Each number is 128 + 24 x the weight over its row's rms, rounded and kept within 0 to 255. Layers, rows and columns count from 0. The size above them is the row's rms in percent of the matrix's.

# layer 9 MLP gate, 512x128, rms 0.0809, rows 149-253, columns 0-63
size [112  99  93  97  99 105 109 108 102  98 106 108  92 100 108  99  99 100 105  90  99 109 111  97 103 105  99 103  97 102  99  99 102 100 105  98  96  98 110  96 107  90 107 108  99  97  89 104  94 106  94  95 108 101  90  96 104 103 102 106  93  94  94 103 106  93  98 105  96 103  92 100  87 112  96  90  98  99 109 101 101 101 111 101  90  84 100  94 112 101  90  95  88 103  99  98 102 104  97  90  91 108 106  97  99]
[[119  91  88 108 122 137 121 131 101 131 142 142 120 102 168 134 141 134 158 119 133 115  75 117 133 107  78 107 143 117 117 128 144 103 109 110 154 153 122  83 118 118 133 144 112 175 157  75 130 112  76 125 136 150 122 136 153 164 148 108 164 136 126 184]
 [137 125 127 104  98 129 140 140 116 161 124 121 111 136 111 115 125 114 112 152  70 138 120 132  98 114 169 124 126 200 130 148 152 130  94  85 156  71 111 147 117 107 153 156 149 105 112 120  94 127 122 162 101  87 151 131 149 170 156 148  99 142 142 145]
 [114 116 126 101 117  98 190 128 166 131 112 129 186 156 150 152 133 130 116 158 121 131  95 125 129 106 109  75 152 117 139  87 150 152 170 142 111  84 149 148 133 157 130 140 133 139 145 134 126 132 114 111 130 129  76 167 140 159 179 141 135 157 142 125]
 [142  92 126 138 151 129 142 145 137  79 170 114 131  78 142 154 149 147 177 102 152 149 124 121 138 115 112  91 120 107 136  95 144 124 122 100 145 106  83 110  91 132 153 137 116 130  73 148  91 110 128 137 140 145 111 158 123 135 132 166  80 122 103 120]
 [127 109 134  90 123 158 143 127 135  92 154  95 185 148  66 171 114 127 107 115  79 100 126 163 112 162 135 109 114  72  85  97 163 135 130 131 108 143 123 120 120 125 138 110 102  99 129  66 141 165 143 154 124 123 145 121 102 115 137 148  88 100 103 151]
 [131  73 113  73 130 117 134 134 132  92 135  74 129 146 122  97 146 175 161 130 129 132  88 144 134 110 168 155 132 106 150 135 138 138 128 107  73 138 162 118 132 105 106 123 141 127  98  95 104 137 115 111 142 129 143 110 133 146 143 141 137 138 145 120]
 [132 112 119  79  86 122 153 118 169 131 166 138 148  97 139  86 125 124 131 132 116 145 127 140  78 145 179  90 143 107 131 160 148 155 139 122  80 118  88  88 144 146 127 118  59 158 149 148  96 103 141 131 150 101 128 121 138 108 117 158 152 107 132 167]
 [162 112 156 108  78 124 167  76 145 109 120 160 118 103  70 112 142 107 151  99 138 146 156 123 143 143 145  82 122 110 127 143 102 129 131  91 127 127 110 145 149 105  87 127  80 109 139 137 113 123 138 162 193 132 158 144 117 128 141 143 101 115 143  99]
 [117 115 122 116 134 157 109 133 115 163 157 144 136  92 129 111 125 100  84 131 105 144 137 150 135 144 129  98 135 141  99 146 147 122  89 147 143 132 148  99 144 120 120 151 117 180 118 144  74  94 135 143 156 147 144 136 115 115 133 157 139 125 159 150]
 [108 132 122 122 134  94 138 125  68 143 136 135  99 132 130 124  98 109 135 146 109 116 106 178 122 185 134 130  83 143 119 116 172 108 150 133 107 134 180 133 162  97 162 110  92 133  86 147 131 105 122 112 145 114 119 113 140 152 111 108 119 121 123 143]
 [125 135 108 126 132 128 135 169 155 132 123 121 130 148  99 117 168 132 138  85  95 162 135 111 115 136 149 105 109 127 107 131 106 146 148 167  96  72 140 116 202 123 148 124 125  89  96 129  80 101  95 103 112 115 149 174  56 147 128  99 110 131 163 134]
 [137 128 126 143 128 113 140 125  98 155 139 132 169  90 105 130 155  87  90 106 105  99 155 132 157 171 105 140 128 138 144 116 120 112 115 137 106  80 170 100 122  86 156 132  99 148  96 121 108 127 130 102 132 127 147 111 125 119 142 137  96 156 190 155]
 [102 121 123  48 125  81 155 107  80 132 135 106  93 139 123 135 105 130  68  99 133 134  85 125 148 122 132  95 110 101 117 124 157 134 138  87 110 146 135 155 118 121 171 114 129 126 129 149 144 138 157 120 177  78 158 134 122 139 127  94 136 133 123 136]
 [158 116 135 129  91 138 123 127 174 114 128  77 119 113 125  81 159 119  96 131 110 148 140 149 143 146 143 122 109 179  69 139 112 123 113 137  94 101 160 109 137 138 132 132 119 132 114 125 100 108 131 132  99 134 141 142 167 140 161 132 102 146 139 143]
 [135 106 100 114 134 156 123 106  92 113 164 135 114 128 161  88 134 137 135 110 114 148 109 139 109 102  99 144 125 124 159 127 117  87 112 119 170 160 158  99 173 113 129 151 128 125 136 117 110 145 135 147 114 116 137 118  72 149 110 147 153 117 123 133]
 [131 157 136 120 136 101 119 107 147 105 144  54 109  83 151 140 136 125 123 123 104 111 102 175 100 152 114 122 158 130 138 109 106 121 102 136 119 132  93 151 143 120 107 124 138 124 112 108 109 123 182 128 142 111 109 149 108 166 136 136 130 112 126 117]
 [ 88 131 120 149 132 107 172 169 122 118 123 111 142 119 143 137  98 123 170 150 129 146 116 133 138 142 130 123 109 140  93 145 129  82 151 147 178 137  90 107 114 131 141 118 140 170 148 113 100 141 109 138 112 128 132  84 100 139 138 126 121 166 110 146]
 [157 137 106 121 130 134 153  97 149 154 146 129  82 128 135 124 181 167 116 127 133 134 127 160 125 140  99 101 144 122 127 139 128 114 149 104 156 100 154 113 152 126 169 130 104 105 133 107 106 151 135 151 184 116 127 131 125 130  77  68 153 151 135 140]
 [142 129  89 135 141  84 134 133 103 100 147  76 120 135 113 144  92 125 149 166  81 140 111 117 111 138  96 136  94  83 135 126 155 126  95 140 185  89 133 148  65 100 123 177 125 125 140 121 106 108 138 158  75  88 110 145 113 154 103 127 131 131  98 129]
 [153 133 155 154 145 109 128 130 123 142 160 148 158 125 111 133 113 116 136 163 163 115 133 179 145 147 133 137 104  92 134 102 163 100  77 160 150 105 143 179 136 157 137 164 132 115 126 121 141 135 129 152 131 117 120 123  93 151 101 179 122 131 142 121]
 [ 81 138 121 104  95 101 115 104 163 100 183  93 132 116 148 143 121 127 132 126 147 142 117 116 148 163  83 145 112 131 129  98 129  82 126 105 137 145 137 133  74 153 113 102 105 117 142 117 128 103 102 109 207 100 109 146  99 165 155 100 166 118 139  85]
 [136 129 111 129 119 170 147 108 130 164 127 137 107 134 148 169 153 118 117 102 111 147 117 145 139 134  82 116 119 105 100 160 153  81 107  86 161 130 111 117 159 143 129 183 137 137 165 135 148 117 124 160 125 122 123 132 119 131 132 173 125 155 122 195]
 [172 134 115 149 128 115 184 109 123 138 114  84 162 102 112 144 128 150 160 155  98  97 114 104 134 139  78  84 118 102  79 115 145 119 122 118 180 108 110 133  99 113 161 121 109 101 117 114 124 143 122 173 138 115 139 140 145 144  88 137 115 138 133 108]
 [121 110 104 119 132 121 152 151 148 105 140 142 132 116 120 145 150 141 111 152  97 144 137 100  96 125  90 121 152 127 140 154 123 115 124  84 134 117 157  98 166 127 140  98  88 122 146 170 154 177 150 154 167 154 121  85 126 117 102 114  99 103 150 142]
 [148  76 122 122 127 108 149 121 158 115  92 149 150 135 143 111 158  87 102 134 144 102 119 107 126 130 112 123  66 100 116 105 130 107 139 118 111 130 148 110 135 115 142 130 138  96 129 123 127  72 154 135 106 128 143 164 122 169 113 150 117 185 141 101]
 [121 129  89  99 142  91 109 107 153 138 102 128 158 120 113  92 120 137 103  97 127 122  99  94  80 104 118 161 140 112 144  84 100 124 134 159 128 139 156  88 102 107 105 141 138 163 151  94 128 154  91 148 150 158  95 143 101 111 136 124 142 169 190 133]
 [146  85 139 160  88 116 127 182 131 133 155  58 121 130  98 103 166 145 154 122  75 140 135 157 135 144 105 131 114 100 142 128 140 124  97 106 123 121 145 130 135 143 111 145 134 157 139 140 125 110 152 136 108 104 135 137 115 149 162 129 141 107 145 134]
 [115 126 110  80  80 131 137  78 128 133 118 109 132 107 147  88 129  93 173 189 112 108 151 115 119 146 150 111  48 128 128  99 119 139 134 127  99 106 103 129 158  79 138 161 118 134 118 120 129 116 150 118 130  72 128 141 139 112 169 111 141 162 138 115]
 [ 92 111 135 154 128 114 165 136 105 152 108 126 136 110 164 116 137 135  98 127  91 130 132 119 143  83 142 150  98 145 118  98 112 130 116  62 122  74 119 114  85 131 134 131  92 159 114 151  93 135 107 117 124 109 131  87 130 154 129 122 150 174 155 138]
 [112  74 126 134 139 125 126 136 110 130 150 110 145 151 137 170 129 160 160 104 185  79 139 101 116 140 133 160  71 133  74 128 125 133  90 122 166 137 173 135 127 122 126 134 125 132 143 140 118 125 119 114  82  98 157 107 121 151 150 120 118 136  75 166]
 [105  65  66 113 118 156 142 213 109 147 107 106 157 119  92 161 121 125  99 125 123 151 161 120  98 130 150 114 106 139  90 114 105 137 120 125 144 127 127 119 162 156 144 116 148 104 101 125 140 128 116  92 131 101 144 103 136 139 200 107 146 127 150 115]
 [110 102 108 127 109 107 138 138 131 139 193 116 143 125 105 148 122 162 142 121 118  68 125 135 101 149  99 117  57 123 139 120 132  79 131  96  70  90 152 108 124 136 128 139 146 138 127 121 103 155 151 146 167 145 132 132 100 114 120 123 141 124 112 155]
 [122 167 131  86 117 129 140 149 115 123 132 121 137 167 122 102 105 128  90 107  83 161 134 139  89 151 127 167  62 109 127  94 111 119 115  79 123 146 150 130 140 102 124 115 102 137 114 158 101 142 184 151 152 147 133 114 126 125 123 119 119 139 141 141]
 [100  97 137  89 137  75 133 139 120 131  90 135 126  83  86 143 143 135  75 134 122 110 161 126  95 135 146 163 161 144 117 120 115 112 113 125 148 152 173 138 119 161 151  74  87 133 147 138 109 124 175 127 145 137 135 127 112 157 109 146 133  97 111 161]
 [133 124 139 140 126 172 163 132 143 122 124 112 127 117  89 163 117 122 144 164 131 146 152 138 130 137 112 118  98  99  75 111  97  89 120 124 170 139 111 140 141 113 150 178  90  93 100 113 156  73 111 137 120 131  68 137 109 115 146 109 127 154 117 152]
 [156 125 132 146 131 144 136  83 117 122 101 128 142  94 111 129 162 125 123  99 137  68 138 203  67 166 131 118 128 117 119 108 169 132  71 118 113 124 163 115 105  91 147 106 130 144 145 112 108 122 111 108 108 102 160 148 113 126 105 189 137 130 160 157]
 [114 120 146  91 115 127 169 116 131 133 117 135 160 100 125 131 118  82  96  88 139 119 118 126 155  95 142 126 115 165 140 106 122 131 125 122 130 152 126 103  47 109  82 115 134 105 163 125 106 127 117  94 150 145 121 178 114 138 132 135  81 129 142 120]
 [160 143 127 123 130 107 125 122  94 171 126 103 172 133 135 138 154 126 133 118 128 107 139 118 134 136 119 102 101 144  79  67  98 112 157 119 108 133 110  85  77 128 154  90 105  94 101 108 130  80 149 125 129 159 125 158 136  77 118 100  87 110 137 106]
 [155 128 129 149 145 125 144 132 117 109 130 113 107 124 115 155 110 129 145 159 123  93 109 112  67 136 124  98 110 126 108 118 125 106 130 153 116 127 130 192 158 131 181 100 105 162 112  83 115 131 135 121  92 121 130 132  94 122 141 118 155  96 134 111]
 [105 113 115  97 114 121 152 165  94 122 155  75  93  96  78 110 115 112 150 121 147 126 156  93 138 174  84 129  92 119 115 116 153 128  87  95 135 158 113 140 124 137 123 148 115 136  96  93 174  89 150 145 123 113 116 108 108 131 159 135 151 112  99 118]
 [156 128 136 147 137 130 148 143 146 136 148 121 126 162 129 141 185 113 109  84 142 109  95 112 142 131 126 155 110 117  95 173 150  46 144 131 131 138 110 121 135  97 117 128  71 125 136 114 111 130 149 115 106 160  74 153 107 125 121 157 159 148 114 186]
 [124 115 114 110 134 133 158 181 109  95 153 131 140  90 102  90 107 123 127 104  81 117 116 142  83 134 140 143 105 122 148 161 131 122 130 127 102 145 178 129 160 131 103  63 162 126 158 128 107 163 168 104 102 113 151 138  86 126 147  95 123 120 129 126]
 [169 149 137 149 138 106 111 105 150 167 139 103  77 124 102 114 179  97  90 103 105 150 106 165 138 142  87  86 118 150  96 146 106  97  87  93 139 104  87 134  98 112 146 101 131 164 141  94 119 131 124 118 121 136  95 137  83 142 137 109 129 126 152 131]
 [159 132 123 113 124 131 142 106 170 142 206  62 163 139 115 153 126 113 144 138 125 130 150 150  78 150  91 132 103 162  96 149 134 129 138 162 131 137 120 130 137 136 157 185 115 128 141  97  79 164 130 178 108 114 113 139 104 132 106  93 165 115 124 127]
 [ 78 145 133 105 121 102 116 145 137 130  98 137 138 107 139 137 152 120  69  87 146 159 128 137 163 115 134 134 133 110 107  96 110  86 137 113 112 145 135 129  95  41 159 127 113 119 112 115  90 121 144 108 145 107 125 120 103 162 124 142  86 145 120 164]
 [122 114 107 114 135 143 137 165 159 107 138 118 139 117  80  96 168 105 125 188 156 144 137 122 135 128 155 166  90 121 158 124  92  81 131 150 134  90  83 130 110  95 120 106  82 106 151 129  95 121 126 149  90 104  80 124 104 158  95 195 125 140 148 153]
 [161 139 125 124 118 142 111 143 139 176 145  70 162 115  93 124 146 126 135 104 107 132 165  95 103 148  75 138 158 159 118 130 138 123 139 160 109 122 111 161 126 134 152 133 132 138 148 135 153 114 158 160 144 114 155 108 103 100 130 143 128 142 113 125]
 [126 117 139 123 152 107 139 101 135 132  97 117 153 174 127 157 111 133 138 111 175  93 136  99 108 164 140 132  98 133 123 127 123 110 137  95 100 161 200 140 145 122 150 136 131 162 180 133 123 142 156 110 150 107  90  97 102 139 132 134 142 104 143 174]
 [136 137 165 126 114 140 149 103 185 161 134 117 183 114 103 108 130  96 146 140  92 121 112 121 139 117 153 121 107 127 134 104 116 107 139  78 158  79 139 138  70  90 142 164  89 143 111 114 151 118  93 127 107 129 118 138 148 143 128 116  98 125 160  97]
 [128  94 121 134 153 144 145 140 124 109  99 126 125 122 129 125 128 121 130 124 147 159 104 116 101 165  99 117 104  66 102  39 102 137 117 110 174 105 113  82 124 129 137 150 135 133 117 117 130 118 130  96 124 144 112 157 129 148 154 120 135 149 102 116]
 [157 143 143 109  95 130  99 132 108 118 133  83 165 154 124  86 155 135 140 139 128 149 102 177 108 128 140 139 132 163 121 130 116 144 135  78 128 144 132 118 110 147 131 106 171 107 118 106 126 145 102 128 134 131 125 147 130 105 120 130  94 151 143 120]
 [114  95 124 139 126 146 134 139 121 112 114 162  99 178 123 156 145 117 122  94 153 111 119 166  88 150 138 129 118  83 139  96 130 119  96 110 127 100 154 156 122 124 145 122 119 149 117 114 120 137 148 134 110 107 144 131 127 158 133 116 127 133 150 140]
 [160  65 122 113 124 116 200 143 129 121 144 132 131 121  80 128 123  68 130 132  76 137 124 124 107 128  96 123 142 111 146 104  98 136 122 145  96 150 108 139 107 137 121 149 122 102 125 104 137 134 143 156 156 171 110 166 103 156 156 139 146 131 130 129]
 [ 88  97 122  96 110 128 113 122 143 116 114 125 151 133 186 101 123 124 111 105 113 125 127 142 152 108 167 126 114 143 121  85 129 152 140 113 102 148 123 108 163 149  83  91 151 141 144 114 100 121 114  98  92 127 180 151 114 107 164 104  92 145 130 143]
 [130 130 104 118 121 103 143 127  59 131 142  68 122 121 141 139 130 103 126 126 111 121 184 114 106 115 103  91 169 119  91 142  95 112 102 126 157 113 112 157  79 161 140 190 111 120 127 107 127 141 123 165 110 107 125 131 106 148 124  67 124 140 118 107]
 [137 119 145  93 160 172 117 105 121 135 153 110 149 111 152 134 117  97  83 137 109 113 110 131 107 134 148 143 116 163 131 118 102  97 146  99 111 144 146  96 163 110 138  70 131 143 128 142 135 179 159 117 127 139 118 135 126 104 149  65  85 141 127 181]
 [ 90 118 140  92 131 119 122 132 119 126 164 124 156 110 148 103 144 106 120 118 150 129 109 136  80  91 157 120 118 139 126 154 109 139 145  73 178 113 143 114 120 142 138 124 121 107 129 127 110 112  94 118  98 114 147 141 111 168 169 115 102 154 116 179]
 [117 136  98 106 120 123 198 121 145 146 153  86 107 137  93 151 136 114 143  78 132 143 167 170 110 135  98 115 112 114 121 162 108 130 127 126 121 112 120 160 162 112 179 156 127 111 115 109  37 123 131 125  86 132 123 175 108 120 132 118 155 163 131 141]
 [157 132 150 142 134 120 143 122 114 137  93  86 139 142 133 102 144 133 142 121 121 105 132 108 134 105 149 147  80 146 110 137 131 144 103 123 116 121 125 138 129 150 159 143 126 119 100 119 143 121 162 149 107 101 167 129  96 172  97 102 104 151 136 116]
 [112 118 100 117  81 112 137 106 119 114 133 111 151  90 154 135 125 140 113 138 132 171 104 106  59 103 109 138 146 161 137 125 157 123 101  79 148 173 123 136 113 127 139  97 123 115 130 106 131 168  93 120 158 102 119 112  93 178 139 135 124 137 111 149]
 [118 163 122 126  98 112 146 109 134 122 147 114 105  94 144 150 139 112 102 155 120 188 165 132 110 119  65 123 134 136 130 114  68 121 113 132 147 132 151 143 122 103 160 110 132 135 162 121 136 157 144 129 114 115 100 103 121 150 117 137 201 103 109 123]
 [166 101 131 147 141  87 143 118  66 163 136 134 111 116 145 139 153 167 142  94  81 129 152 143 103 123  79 111 113 134 145 164 118 152 110 119 128  94 157 118  91 111 105 124 121 145 111 150  84 161 174 107 144 100 145  83 106 138 121 128 152 142 173  86]
 [149 121 121 152 133 119 118 143 150 217 118 127  95  86 117 124 113 130 123  92 137 134 125 180 130 157 121 149 145 114 120 146 133 120 101 131 108 122 123 127 103 101 119 103 164 178 146 107 131 109 154 136 134 101 105 123 125 138 151 128 172 113 139 144]
 [106 132 138 113 142 137 125 155  99 158 153 121 120 125 151 145 130 124 123 111 125 164 121 124 119 111 116 144 158 137  99 120 120 112 122  97 143 110 154 154 128 132 157  93  84 124 158 108 106 148 118 161 167 109 120  88 148 126 104 122 102  91 112 150]
 [100 149 106  91 127 116 126 176 141 146 160 107 134 127 129 127 144 132 104 162 123 131 137 134  58 136 111 155 108 130 141  98 117 103 119 147 107 136 138 112  83 138 157 144  91 113 162 109 105 116 100 157  89  96 131 106 109 153 129  95 157 111 139 121]
 [170  95 107  95 132 123 143 135 141 126 129 140 163 149 125  93 140 118 144 151 136 123 148 106 135 110 103 121 114 151 121 141  75 160 102 139 134 141 130  87 103 123 121 148 158 148 111 139 107 148  85 118  95 129 160  99 126 136 117 131 129 151 164 125]
 [193 123  98 116 108 202 147 116 157 137 147 141 123 130 132 135 141 119 136 157 159 130 107  90 134 120 148  78 121  92  81 108 118 135 119 107 152 134 175 125 107 140 113 155 120 126 125 155 119  94 131 166 137 143 136 120 138 141 164 119 159 137 154 134]
 [175 101 150 132  55 146 114  70 141 144 134 131 164  94 151 113 201 111 124 166 156 145 158 108 123 110 150 134  83 113 112  93  91 129 108 130 147 105 143 105 159 145 114 107 100  93 108 112 140  95 130 100 141 142 132 152 126 150 147 111 155 118 145 123]
 [151 150 127  93 128 160 128 139 140 161  97 132 138 101  92 119 176 148  66  88 133 169 122 121 104 150 139 142 101 163 136 127 112 125 116 112 135 119 120  81 127 132  92 154 135 100 154  58 136 134 118 138 132 144 119 155 105 159 119 168 118  75 138 135]
 [142  95 114 108 127 180 135 136 148 139 140  99 116 148 143 115 162 109 120  98 146 156 140 112 109 137 100 143 112 154  98  74 120 133 118 108 143 159  98 115 138 120 153 103 135 109 110 121 120 171 137 111 150  82 145 150 114 133 139  89 130 130  98 128]
 [173 122 145 141 141 158 118 120 144 147 156 130 153 160  81 124 144  72  61 134  90 137 100 135  97 136 115 136 127 105 125  85  68 119 129 156 123 120 138 108 152 136 125 106  73 122 134 141 148 113 126 167 130 182 111 125 110  97 137 129 155  98 160 139]
 [112 149 144 131 167 133 146 134 153 126 150 128 118 101 138 149 120  72 153 116 125 120  81 110 109 155 168 139 121 138 131 116 179 147  95 152 110 111 149 119  99 101 120 112 106 107 152 140 126  92 109 129 156 135 151 135 118 147 153  94 108 117 161 147]
 [127 160 116  93  99  87 163 114 162 132 140 116 116 134  93 134 169 129 108 118 105 176 141 116 155 158 142 126 128 171 143 134  96 130 164  44 159 152 153 160 169 150 146 122 113  97 140 115 137 134 152 125 131 101 105  97 139 117 104 115 100 163 107 178]
 [102 117 107 128 119 124 141 112 129 107 161  77 117  95 153 152 132  84 121 120 134 164 136 117 132 101 137 103 110  96 152 159 151 102 120 120 141 178 139 115 121 147 132 152 114 116 149  87 120 137 149 141 128 104 128 101 142 135 109 112 149 133 153 161]
 [123 136 143 134 103 113 143 144 122 131 121 121 149 145 111  67 153 165 124 128 125 144 110 142 127 169 138 140 102 157 118 114  83 158  96 122 104  81 132  60 123 118 110  79 104 120 126 115 138 169 103 120 105 117  92 159 148 159 138 103 111 169 144 121]
 [174  99 131 103 139 174 111 142 101 105 170 101 130 152 211 126 193 129 147 118 157 132 185 174 103 151 104 152 128  99 128  93 142 166 125 110 161 142 151 110 139 138 114 126 125 145 139 133 138 110 110 120 115 144 145 101 160 136 132 171 137 101 115 132]
 [123 132 106  45 115 153 127 132 141 121 117 153 169  95 130 139 114 149 123 174 106 148 171 123  94 149 146 122 129 141 142 148  97 114 120 153 116  96  89 112 111 128 181 116 150 131 121 117 144  94 115 142 107 159 166 169  97 149 127  97 113 109 141 136]
 [150 138 126 147 119 110 157 131 131 117 149 129 107  50 161 146  99 109 115  96 130  89 150 148  78 126 156 124 111 125 144 133  95 114 127  73 117 128 121 150 127 132 142 125 122 144 110 139  72 152 130 121 112 117 133 100  65 148 131 153  94 159 117 129]
 [108  67 104 130  98 125 114 117 138 122 106  95 156 111 142 102 119 124 134 123 141  83 105  91 106 153 143 113 123 170 112  78 101  88 155 110 120  84 127 129 114 128 130 108 118  94 105 139 146 121 141 109 151  92 116 134 103 164 114 124 145 243 141 145]
 [137 138 158 166 119 129 166 125 170 166 150 158 133 131 142 119 179 128 162 145 138 123 171 130 121 164 150  87  98 132 132 114 157 151 124 163 119 112 111  97 120 134 177 111 129  87 140 141 120 135 159  95 133 164 115 118 142 137 121 172 116  88 125 106]
 [106  91 127 127  95 125 120 142 153 129 119  88 128 130 146 138  79 124 133 161  93 130 120 115 118 152 123 128  80 132 140 114 119  75 129 102 137 130 125 127 137 113 136 162 108 110 137 135 135 127 156 124 123 129  75  89 132 163 151 151 128 110 113 156]
 [117 138 135 115  88 159 127 151 173 145 132  97  99 151 125 148 171 121 158 154 144 100 120 133 114 138 142 112 107 122  89 161  99  96 126 139  96 130 127 167 156 103 137 115 113 135 168 110 137 112 113 118  78  96 128 148 108 144 139 138 146 152 101 148]
 [112  99 128 130 133 106 125  95 171 146 195  80 113 115 132 106 129 134 161 127 101 138 139 133 126 101 107  93 152 117 126 123 101 168  89 107 151 125 128 167  85 126 171 180 153 124 101 100 120 119 137 156 147 100 148 188 123 141 139 114 178 149 125 167]
 [110 108 108 142 108 142 145 150  74 192 132  93 124 132 107 100 160 145 131 116 104 126 146 173  98  94 173 129 125 128 130 112 100 120 135 116  99 100 103 140 103 134 161 144 133 143 150 156 106 151 137 139 131 120 172 121 138 144 140 156 121 180 132 153]
 [114 105 169  85 110 144 162 122 121 120 105 130 108 104 118 117 155  83 126 175 145 152 153 114 184 141 161 127 134  80 127 126 124 120 122 133 133 130 116 155 126 108 124 127 133 138 133 138 100 150 151 100 158 137 157 147  71 186  96  76 128 138 112 142]
 [134  94 127  64 122 119 116  85 117 116 146 138 117 109 176 136 182 114 122 109 155 156 126 123 133  85 101 161 102 105 156 129  83 135 142 115 137 133 123 109 206 131 133 169 135 135 132 112 135 163 141 155 130 124  82 137 105  95 187 150 146 151 136  89]
 [135 124 104 104 127 100 145  90 112 134 115 132 159 136 131 159 160 141 115  97 104 127 121  57 106 144 129 128  83 149  63 112 123 143 119 139 113  59 154 130 114 129 126  91 127  86 130  92 143 156 115 122 177 119 117 136  98 140 118 115  78 152 127 102]
 [144 160 161  72 145 160 138  96 136 127 155 136 169 122 149 145 167 118  69 116 118 129 167 127 135 144  78 115 126 118 137 162 117 117 139 102 155 116 125 114 107 149 133 148 145 163  80 139 119  90 115 134 126 146 128 189 149 110 134 148 142 137 187 170]
 [155  65  75 138 133 130 137 125 132 130 129  92 131  87 103 114 152  95 136 133 129 113 111 105  93 137 130 169  41 134 122  78 123 133  76 148 160  98 110 117  87 134 111 133 146 101  95  92 134 100 174 147 138 154  85 129  83 123 189 129 115 133 134 156]
 [152 107 127 120  92 119 140 129 106 119 131  81 127 158 115 121 151 186 130 147  81 162 126 138 130 146 102 124 141 140 104 124 121 110 133 136  93 117  96 127 107 147 151 108  92 115 127 132 124 155 121 147 127 152 121 108 133 139 159 138 161 138 116 121]
 [ 84  95 121  87 125 113 104 146 136 127 141 124  85 136 125 124 125 109 157 141  94  86 136 101 152 101 122 113 119 101 120 121 142 140 138 156 163 148 114 166 104 108 110 140 108 139 127 124  94  75 121 123 158 146 196 174 178 119 124 119 121 114  84 149]
 [144 143 135 122 121 151 143 139 175 185 150 124 126 127  92  90 163 112 121 168 160 141 107 135 141 136 170 153 135  94 111 137 118 117 121 126 112 151 118 124 155 147 127  32  73 110 118 108 160 173  97 107  96  99 134 119 139 163 142 102 135 138 104 122]
 [104 102 162 113 122 167 142 161  96 106 132 138 173  79 116 131 123 147 132 148 136  87 107 131 104 102 155 123 105 136 149 154 123  84 109 128 134 106 153 115 115 107 141 133 124  93 139 133 133 124 100 133 101 168 156 132 134 116 154 132 120 111 189 136]
 [134  72 136 135 118 108 132 114 126 147 170 110 188 123 155 121 129 121 173 151 136 114 169 172 111 123 130 126 139 120 112  92  85 138 118 128  77 116  85 106 130 118 123 169 168 122  88 150  86 136 130 172 131 131 116 164 148 158 128 107 124 133 158 168]
 [208 148 141 131 108 111 159 146 143 121 117 119 126 105  94 150 115 100 127 122  97 105 113 123 122 157 129 159  86 106  81 146 118 153  88  79 127 108 129 118 125 143 111  94  92 112 148  98 143  87 109 159 126 158 115 155 136 130 138 124 117 121 140 176]
 [125 107 106 127 115 108 126 140 115 144 110 131 119 130 124 128 105 159 121 107 121 131  78 136 166 116 109  98  93 154 149 133 101 104 153 117 118 161 158  96 157  92 132  90 109 139 162 123 139 152 137 123 135 125 114 159 125 178 184  99 113 137 143 126]
 [159 138 110 109 141  93 144 103 121 125 149  69 118 111 129 123 160 114  94 132 122 138 153 103  80 131  96 100 119 156 120 149 165 126  80 140 128 145 137 120 111 147 146 140 128 129 116 150  72 116 160 117 106  84 152 148 127 127  80 132 165 143 155 110]
 [142 100  83  98 119 124 155 111 140 138 157  99 163 112 105 136 103 108 104 145 138 114 165 138 143 162 118 135 137 133 127  96 127  41 108 135  98 109 133 162 122 111 111 121 134  73 118 120 121 116 107 158 149 111 109 125 145 144 123  68 170 136 146 175]
 [109 104 135 121 104 102 147 164 121 190  94 131 155 123  99 112 128 127 103 108 109 165 148 123 111  99 127  79 133 123 126 101 109 110  74 171 146 111 125 145 155 149 117 112 134 133 138 157 160 135 107  98 136 160 155 126 109 126 186  81 110 126 129 128]
 [125 115 123 115 171 127 101 143 139 162 162 100 133 118 132 112 107  92 115 159 116 155 116 132 107 167  94 101 113 112 131 128 123 112 139 147 141 128 157 104 147  87 100 141 154 121 149 175 117 138 201 145 120 152 127 122 126 138 118 117 156 161 132 134]
 [121 107 115 111 139 145 170 148 120 111 105 142 155 125 124 103 125 122 116 108  85  88 190 100  81 128 137 146 111  98 131 132 133 118  91 115 135 115 119 161 142 149 113 170 142 133  95 134 114 116 132 127 101  96 144 133  33 101 108 113 165 137 177 171]
 [137  96 135 127  97 201 120 150 140 117 179 122 105  99 129  78 152 134 122 115 135 111 101 128 125 138 131 159 135 101 110 119 146 127  98 118  62 129 135  97  76 144 134 126 148 120 120 125 145  93 133 128 111 116 125 165 100  94 153 147 137 124 100 138]
 [126  95 112 115 102 132 132 110 130  68 161  71 162  77 144 161 135 107 119 107 114  95 106 138 125 120 139 130  98 126  80  95 113 165 130 128 136 128 115 107 116 118 115 149 166 133 132 116 118  87 122 119 179 128  97 159 141 126 129 106 148 136 142 141]
 [121 105 121 137 172 129 117 110  95 124 132 115 132  88 146 114 102 135  73 128 104 115 110 136 138 126 129 130 107  94 131 145  76  96 130 138 131 132 100 116 132 123 104 120 117 171 121 162 125 101 174 132 145 174 116 112 125 112 118 130 149 132 132 130]
 [134 118 154 145 123 142 175 122 137  66 115 126 150 100 167 143 124 139 123 104 156 118 141 112 130 155 129  97  88 169 101 154  81  85 133 138 119 136 136 134 173  99 166 137  73  98 101 158 146 132 140 125 121 106 118 113 142 118 120 108 134 103 153 153]]